Weights of a small transformer language model.
Size: 13 layers, 2 heads of 128, vocabulary 32078, 26.9M parameters.
Architecture: RMSNorm before each block, rotary positions, no biases in attention or MLP, untied embeddings.
Training: a variant of Muon for these matrices, 539M tokens, 16459 steps.
Each number is 500 + 50 x the weight over its row's rms, rounded and kept within 0 to 999. Layers, rows and columns count from 0. Numbers have three digits each. The size before them is the row's rms in percent of the matrix's.

# layer 5 MLP up, 704x256, rms 0.129, rows 323-339, columns 128-255
099:524579540525440480537430489559554439581486450436502516504520465501500570476485487511509526545521535505548507473438448568474507485533507413536432456521462444511505542523456487510588589452520534520471581485565487385472522514542437459416478549448533549418585476553529571544571488452456472400526464481599380590566468451542512464543564516429587522402559470421487510482423436490578524501407
119:497507553597509473497531490487605490533576536432454503441570479527518520566470543525520537562493442533505529548453434514556450555540553417555517470497454502375530614477520483570603479435505528568506473469498510563502512531532617502575577566445566508474468559400460551434449595426563619514544633540483432577563471452525495571492492418487457547496439497549507478535521375530519493503552
103:420407429432482561474502471536528495513480542463521427455532447506556524548505473501448463565547482548507545562467517442432462568525462549611514485436487579523427491435540414486518579521481581460494469579468491581575581548540456461484513453554606532536566573568580580434515627512533575460506492534445442472490463433519569586540553438480442525524508571495582523434530570551442503606461
102:484447533535508479571475537426537539504460462473535516458455553467552498543586518448495436521567523521431375509504563554498508558490510463569441521549597510521555511635434512509544495476569432483459523518481516476540579488534543599509440592455483529523517533468464527442503496456529572466571516476531504404401628470574497466562497527574520516482439496533478450531519472464527450554499
098:453477509446572483571505511548431443549497516545528604494479483496544409599524573542544394450448500575479445482487540447468441390471466481562489483503484458511516506535588509492433471492585487644439497420485495563449497512573554530350480538556466541495527484539511542540545509489519393541514463522502446526565508509466469486599544489543490513535470481554399453439507478506605569419472
100:404510455605522535547547493493453538470536516530487503435561519537423523516500526546535452508465559424456470469482530423517613499512494470435567540485560543446536541467465428500518417511412579514515476647491512529451484632500488593561417504574492484506522515501507410459447475461557559600385447534484502441419465527512583520472587401484532476520481552587545521458550555551383468538508
099:536578447513402383511491493495462472474479515475447392620434479517450603559461499515527502546490511494449513560522561586510499430572538486491502544521496541575483528508448456463462539610392413496547428441508522520515500464561502518553488463434419441555541497465554407449424468451466457515516577567546474457561432481404564385459531583528527431485484480568495578519464551498476476478514
101:569524493505478448506389586433472472486456513545462487515559561479471450423479542554539470520524458511501581406464472544478471531463594449437469490464475559604455516434449407492528502460508557564449478397537525570508518521470479479575568450478353531542583438487485432500592465460477525490541477467526515541505535508512525397498443447528549580431528484554518510451462526486564554479407
097:537554505494417464622501517469557465480446535594445441525476486419471506464542495519448427540541460586517466503418539511503502630557540497459474489477529484461506479455543515535610477575476518515441470511456439561433539503440531452553561483417558584573480476608577530505482537566521514431626501526491487419466423510472520524505543420600589521437416369518545448510465536539507523439572
095:574491575567518529582503506556490512499481512411541505525450490441519487538486529486374522488550599555451454547478469528478633532480528510554467514508449405501484504418332500468501484454471479502561498474498443539465490484511504497531522464536581542454514507474482458456402531446585560519421483560503455540498439485477531565578463447503512449402423499519609468471513546459467508486578
095:628576512461508525563473447573544571451531504567557433506558494447503477473517435476568538470491540507505642509492466472535463572529529454529522488432490504532514559502418491532478453495564599443536601451536498470483454527507553447482403459494469470529473530435597509535510473484491559528660508487450446453428499563454536526451372556548471416481475468459533559448612472458411455422475
100:483516492461570394601568529643577458482477576447551516486551515512552530518497519472468453520423523489465440536592617549513476437449523428549508610567571547437464471471534425519474419423468550432550517544419448496471562449345454464407541492592458507504498545444494497449489558503432511551563410552485541585565575451477484438451637559491558612515420554577516547471574505539427532502555
091:447438541462450493594557502447554503480514536516531508453507460468546558512594497548522457493462536499513484537527537448442429430528507498419463451480441449471484474447487552486591427469480448495395527594475563478496535439518443491504481501560481431467517457474599563533436537450447543524524513502464444486434427559443550539567553577480510471555503577406530537454532541428545512355486
098:539498496594483488482526507527499449550550423551440497487406379498475531497444564486529465530496453571551537505521488471505600590609568489435496509469546497431339491556539555458578421473467481521538479481480604552559576561527583482520469582460456530522513544400413509541502473498487528506493471525476513487586580432589454502423461467522459462479547503498543523536511410561545557448442
091:471494404516483458527532450572505450531587530520507557515549479527510381413438480479494587481477438513526523471599593492541538476498489444470508496503549476535572566571478453467565606468506451476371438544532557563513504544422502479501517464552480578424430500530527449556467447548502459425510510399479501504573592449531492490467425488430524495388470534544483468523455501535480424466490
100:411487443552577456527457472434547522563503591439447502537558468561504509576435475538476471671513510583514424506490551480526522528535597612491535523567520435442539478410527456509459514532436549462475488408516499443521563563580510455520512543528487522561593530430506506540535521512536463554481505463497596462432543511458462563507529470444456513544497488497407419466496552520468505405495
102:462518485529516530504440665524530538525431480464501524548460507434483549450498411432520491460441508524433555588410545511549529462554542549389480424501519526509519439524479455533483445580469509452514516451513533481512562448518505463464492598601485507448491468540450526547533622529450526477594542467503530547498465473513459436464473515429468574366534558576512507505496461476510516499521
# layer 5 MLP down (transposed), 704x256, rms 0.0698, rows 323-339, columns 128-255
101:493478536531531480494485447511421511463488422387459417574513434563489533565470581494503480485437459544425448448499595461482497457572435446541564429461483571474478516493475485604555393555457546511506417488481476432627516528409497520559549521386504594501461434464392477499559507434476521484550556467575603520515529519490453473521486509496524517484489481558432540430554588529483573527467
108:528425522570576540486472569530532508569473523459405498460585538464478557476497524510526409544512520537563523527452558528430477491510506457500488579575449579468556506517505474565547580435522528547473501495531464482471466537547618511516655529424585582491567473369486541496490412424499599487465523490555534555523486543486451494582494377453506447580451471497419546513513469459587496487493
098:536585531521576527637482516535502510453539571484482521400511515481544548605509520467530516485450412533539575501618520522498483413524542521428552513496562517470508466517431485453577547454499530464498491486529507518469552531431425484464425522473504481536547451494576497491466487484624504486578467473557484513489511393399480409542584569491527494508493512470470473437534513582571563494453
109:474474512570472499486442454477431568507550525447430499503448524499426493547589444488490461431463519443514450505540642476454517517496540513500426510531602539485433532558545492493497541460469496479451473491460496476535550543575401536557560520574456520526513593486430548568461568463426589423543405475391524453494521513520486477547502492467555429461508513409461455565525507573488507425554
104:511537577518504505524535513499457500503394429556529530424453507533576468497562570475501511494518485508495395528468519566487601388537518453471452525482514491508543544533535609485438480458545572556482473510540528543536508487583506500437337505606410525520529562468486508545460482542539472482485488523493442504610525488527542569578550438543519585489468427558485438459463450445524466556589
092:472515480489467441486448529584489466491437500492582416578467486456469516439447488530538429506530473553533469487529526574538456523416412457512491507469417427562410375534509498505436475512553517465454473430510478461548498466491469423471523424485522531489485468610516565537450488575454433385532540456538467528495510423551481567481441540523405470537553490468432544503469443452508502522465
101:509531517539455570454489507516474403518516499510576550458545529527566449653483459555498540451501551504527495502486518384494547528491520478582506536457476570485538617440515429465498485425456480468500477479567478566427447517471498509597505503497442487456435441540554514524481543449569412491454474558555445492490510536471502541429567405455488549502505472528541490404486496546391474507575
101:468537493580545464446441433468478480604460438526457522591415399499472556499508481552414561511434530538489469496497523528619517523476506450496487475454554458492502502514544583579559529480502446544424532513512497531487433475500440501546414529538475447541504381444431518429493507524583430513413473526443493482482510495471649507479463440508508518469481455517505501508513536511543494486471
096:488483533536588595519514472493463527510514486550431522570540507502504538557517477475519458497403612543482552420407528452492483521541617545505546445494523503480464450473417486498474534486582436490507529532432473484549529557469522477496446462507453534477563553416414524523432511502483447507566503408421457529461492483539464575500487529420491492490483519601549583641511525473479518555442
097:575484514501490381554467483510458541493514500405431468561491486599478501407499571559527479469510468572473428424482513511547481524501613543510454567441434529508474380574525576571472576523417413503482491485519545503484589514463463515499499533531457429502534539494465510503450571459476448452503506388539482454491424490530469505417485410538435567466502364630529552613409470525502496526540
095:495446534551427508473493429485450429504456441435446523406461486544490530574540539508553458451485505483514423470537514447443610541525477519609556538449530561485447400483490504489435406453460458527565468519508485460495551539519543531570474512473586517479520510439499417488576467468476588465411544486487412583423426506502432463476506566468507517516411484549528533455435505447513513553477
103:584545528480509471516590526582530433520475596422495541503505526520524524540451477476514479493491449467443442443470542451550531478558523500451470514481524458522646501461469540509411460511570520468559588472528393483488527536459554504523509430495574459491494488435479482500564485458472576519502517484592544450488418522544490545503536515453587515426462585488475530470542429624499508486482
096:513574618477488484491472440576399510546451386512502530482512513510515502487552504443443561519518459442492488478431476484497554510426555499542583537538527588501505551429429561432508533512566467459530514486438467545463487485506558521518512569578514529570492562440456531487507506550521549489526444513539589571513509521509471422500504410583451510533549553548467472502499482526533520584580
101:549472504550479595576573469495538529457531492378442482532473518532529416462383536578474510498480579565433469507514476520470564531545553487581459490447541393502397446471496468586509484467509444501551433496483451457546518511438493500456563553494529409523522413522462503491463486549522444506570363544533401430549501499522530419527458480620522509556429503479521533429366562538396576430492
092:466572606467546534491517563442481488444453446592543438460481504468489534553546494447510584622464498549520577440445382520512519495444523502531496438518454536457520493514464508465470355527468539412569494519497461542489528472475543495518471599541508469597627511455425502490549493467476579570357544524452467459365510515476542556457474465536488481489572470546527570488560441449484526483465
097:429463497467489409562459622418527440422558553524464419517482525468428540473502531502560503483488532482535562459551508551496515497555500466553581483482503467545415470492476443537537558540527466470439489478446495454517514546468459530489598451487565547489402456532460405418506483537542425519413523502488535459467574448414500524415422462458489524503496521518574469517550436485485606538406
100:485480494556431532581454540576393596492449460504487461478484527460445498437513568482469505539540455522562518541462479489528551512583636440515527613507487517503500516570434467525478569531433538480514463555487538539420561479479451501488458543510517531467506552510562429557456546429499565506569453477547584401492488492544538401547440562534565456525442529495435505530490466409489475535564
# layer 5 MLP gate, 704x256, rms 0.127, rows 324-340, columns 128-255
105:489492515405426476521440480500459549535434489562584498447505513540567537452596548527458489542527489490514444450478584568528523506428420479504542482505538402496507512537401432446484495453520458445467542438481541459520503501557352482508430442455554601589571503596550523531567521586499441422525404417428471437481461541444586465494566504464444510503617472470540489513454575488490517502497
101:573488492526454573528596471497448436417538496420402492482526510531524479510544449564383518572562491505495540542626436523458494595481479478498529438457484526460447452490564356454462533510447423552510514509488475576450529498494398574549435517419496583454466454509402538439411594530479499509499542552455428431526560497490578478539516458513472616498477566499500535526537486500508515434469
103:520524575357467468441589513478533565482441474524521567528469479540495376564578477425555450540544486516479433446531525542516472526513464440501519586404536464557568520569514512418484509468626348458524549533535392532607483503515524495509444390453505501426477456476495498501493431504505406499511435482531533468519477547472490557569548363487504547588544496473494476533441534473540458591476
096:480508485505407512523515519493593519465497563440535446474449565475528559543651567616475598439498443488444484516532521506509483502431429478510438464515438507504497525469497604440425527421500356539545535525586435583516533577475481638493544565513518516543540545507508511487491529495494441500492497467473473450461523341399449465491550517534494479581567510582443493579490395498473483478478
100:470572490632559597475505574514522557512470581508527552459431580478434498538564545448445467524502476394589491513444479473557435559457467534486538590553458431626479519514443524516433482491433533471479559464435446507574511440539515437542572534501552442511479552475498476546428421513492460449463466563479440542463512489426451472466542593470460516521488497535453397575508444482611516462509
101:505520478474560484456536522560521500532482514504450552613505467501552505507498409542537506490376572417482507516469584520533596460590505525528536623493490468446515591500555386456518521554543452492570452513568540517513395620427535537531478577482426520436451576526588482606443528367460488569473460576515540552442480538462476431432558534480505501444481430522543489475529511439440495586504
095:580499540449516442494538505451456531512495554448579526439493489491520439550432527484566476517492499579606496590460478556425463574432518474540530526520429523564452560532462538570627418595546511468562500518410504503447515512441520413485501518465484505487549427444616514612429558539448486477503529465492494542543506413525408536492458527504473446527498551520472442525604538482560491460504
104:586542455541490536481492476522571542533432494523519580530486436467499453551482552498550595506520463386491541566494421494523501398556487490576473426425514492523553577437439430540523462413504512468535497509537470483515478497548552524573536465532402587383448640529497506470551587429472530529524478593589462432578431460468554442505491582614495493505472465536538502471542462487537449548493
109:431499539520539525455473519563521432475485500481476527534476511468507527483458467502476556537499540447477576504431522388506430506489360478534523447505513504429510593560498487528501562442517579490518525498545462477540538468509428567527618498465504525492393586535520540517583423481440373436530542458581606476507500567397399441567464645498501533486482483405533572472542473434516551490434
091:423418544412402520509475533435572522468458563502505493521564555420454448454547546484528489545619498517549535494453453510463533499484535516520546474543497464510578542563468524482540536556573467478467499481537488497565574506575584490436599568510546478457540513603551433493468478540448516516494378589464496431578505501454563522505480452548529532505453496471447482610510381518534494535511
097:538541512497514519545554571494541514514485480411494514460454551456504535510603469553488619530419536559599354488509520454560458494426454563516519473605596477533424485557464573472465493450472487568517554404479443460523533491522490570494466481499458480532519543464574610469582561466395538453422543425444520457516463355398525527602508488427469507522466492485538545517523481473470549555432
091:556528452561452457454451491457448513567521449516502486399545497497482460517508541470468630496514463515470468469410538535540572437423507590523389485580565505506518474507520447449486483527429470511500511449499504531512530508447532472485535540565560565453408480509578452485535442499530486465443495483431504562367572465539565487524555532512455495576501451497493474421537559486492521552505
109:513485500551567477481447518450554503439453493413499523457515568494550495558464529447555574605616565422469468464518450557547527428486501439457477516513482575442603478552577600464539588557496446549532622497526489442576481413448583577469452469524637467525446453469595467482408522447445467481518457389555436613445531475532464570568398433533500492563481456563540441397418479435500515584439
094:574515477449469388464471541471445579520485486477469534541674433552505420456449570547508496515498510502519433465469556555458558500527422505449483452522456444482591522484452478498475480517547435513492444402602540430503543598488459470455450528457499479515532598531463474496495409513574481445411403477490542479543568533539429542481505577475510500578589423477494424545472536494526464462512
105:410455513523625466480521543438526521472532474487417543576484426445594510551424546467589525534541528602571423515410509489362522477503502526434502526584470545475494467408479576572463442503456476538477540387526546489508491492465541445525520603458454479541564571470516559386549526485482486525524500461556480520473469471447585507462449439460518552470424554526416376555514437479623395481589
107:444515516575490468531496450448541512499552514488444503487494513539474484492491515461522454441438476439467586511497483475466469535485478462516503445496435490517464453529457530537374491495573579479579461503474502384486467442528551550550461518551524520435502491477579559545498462450602537526502579424578461506518543482421474545589478468544414463481567545452595521456452429368576500461496
103:490424484548482421502550549438441431426494542681533473511459496436567516425482472416556385563489585487536449516492409510497530537435438525500542556397544496575409505452492461424478403543485526512576511543556459599440567536456494436515432539516488550488522484478487488483472442539432464492493499462544458508502467481541511502454506515519442419480471549489471456517571563539540510542480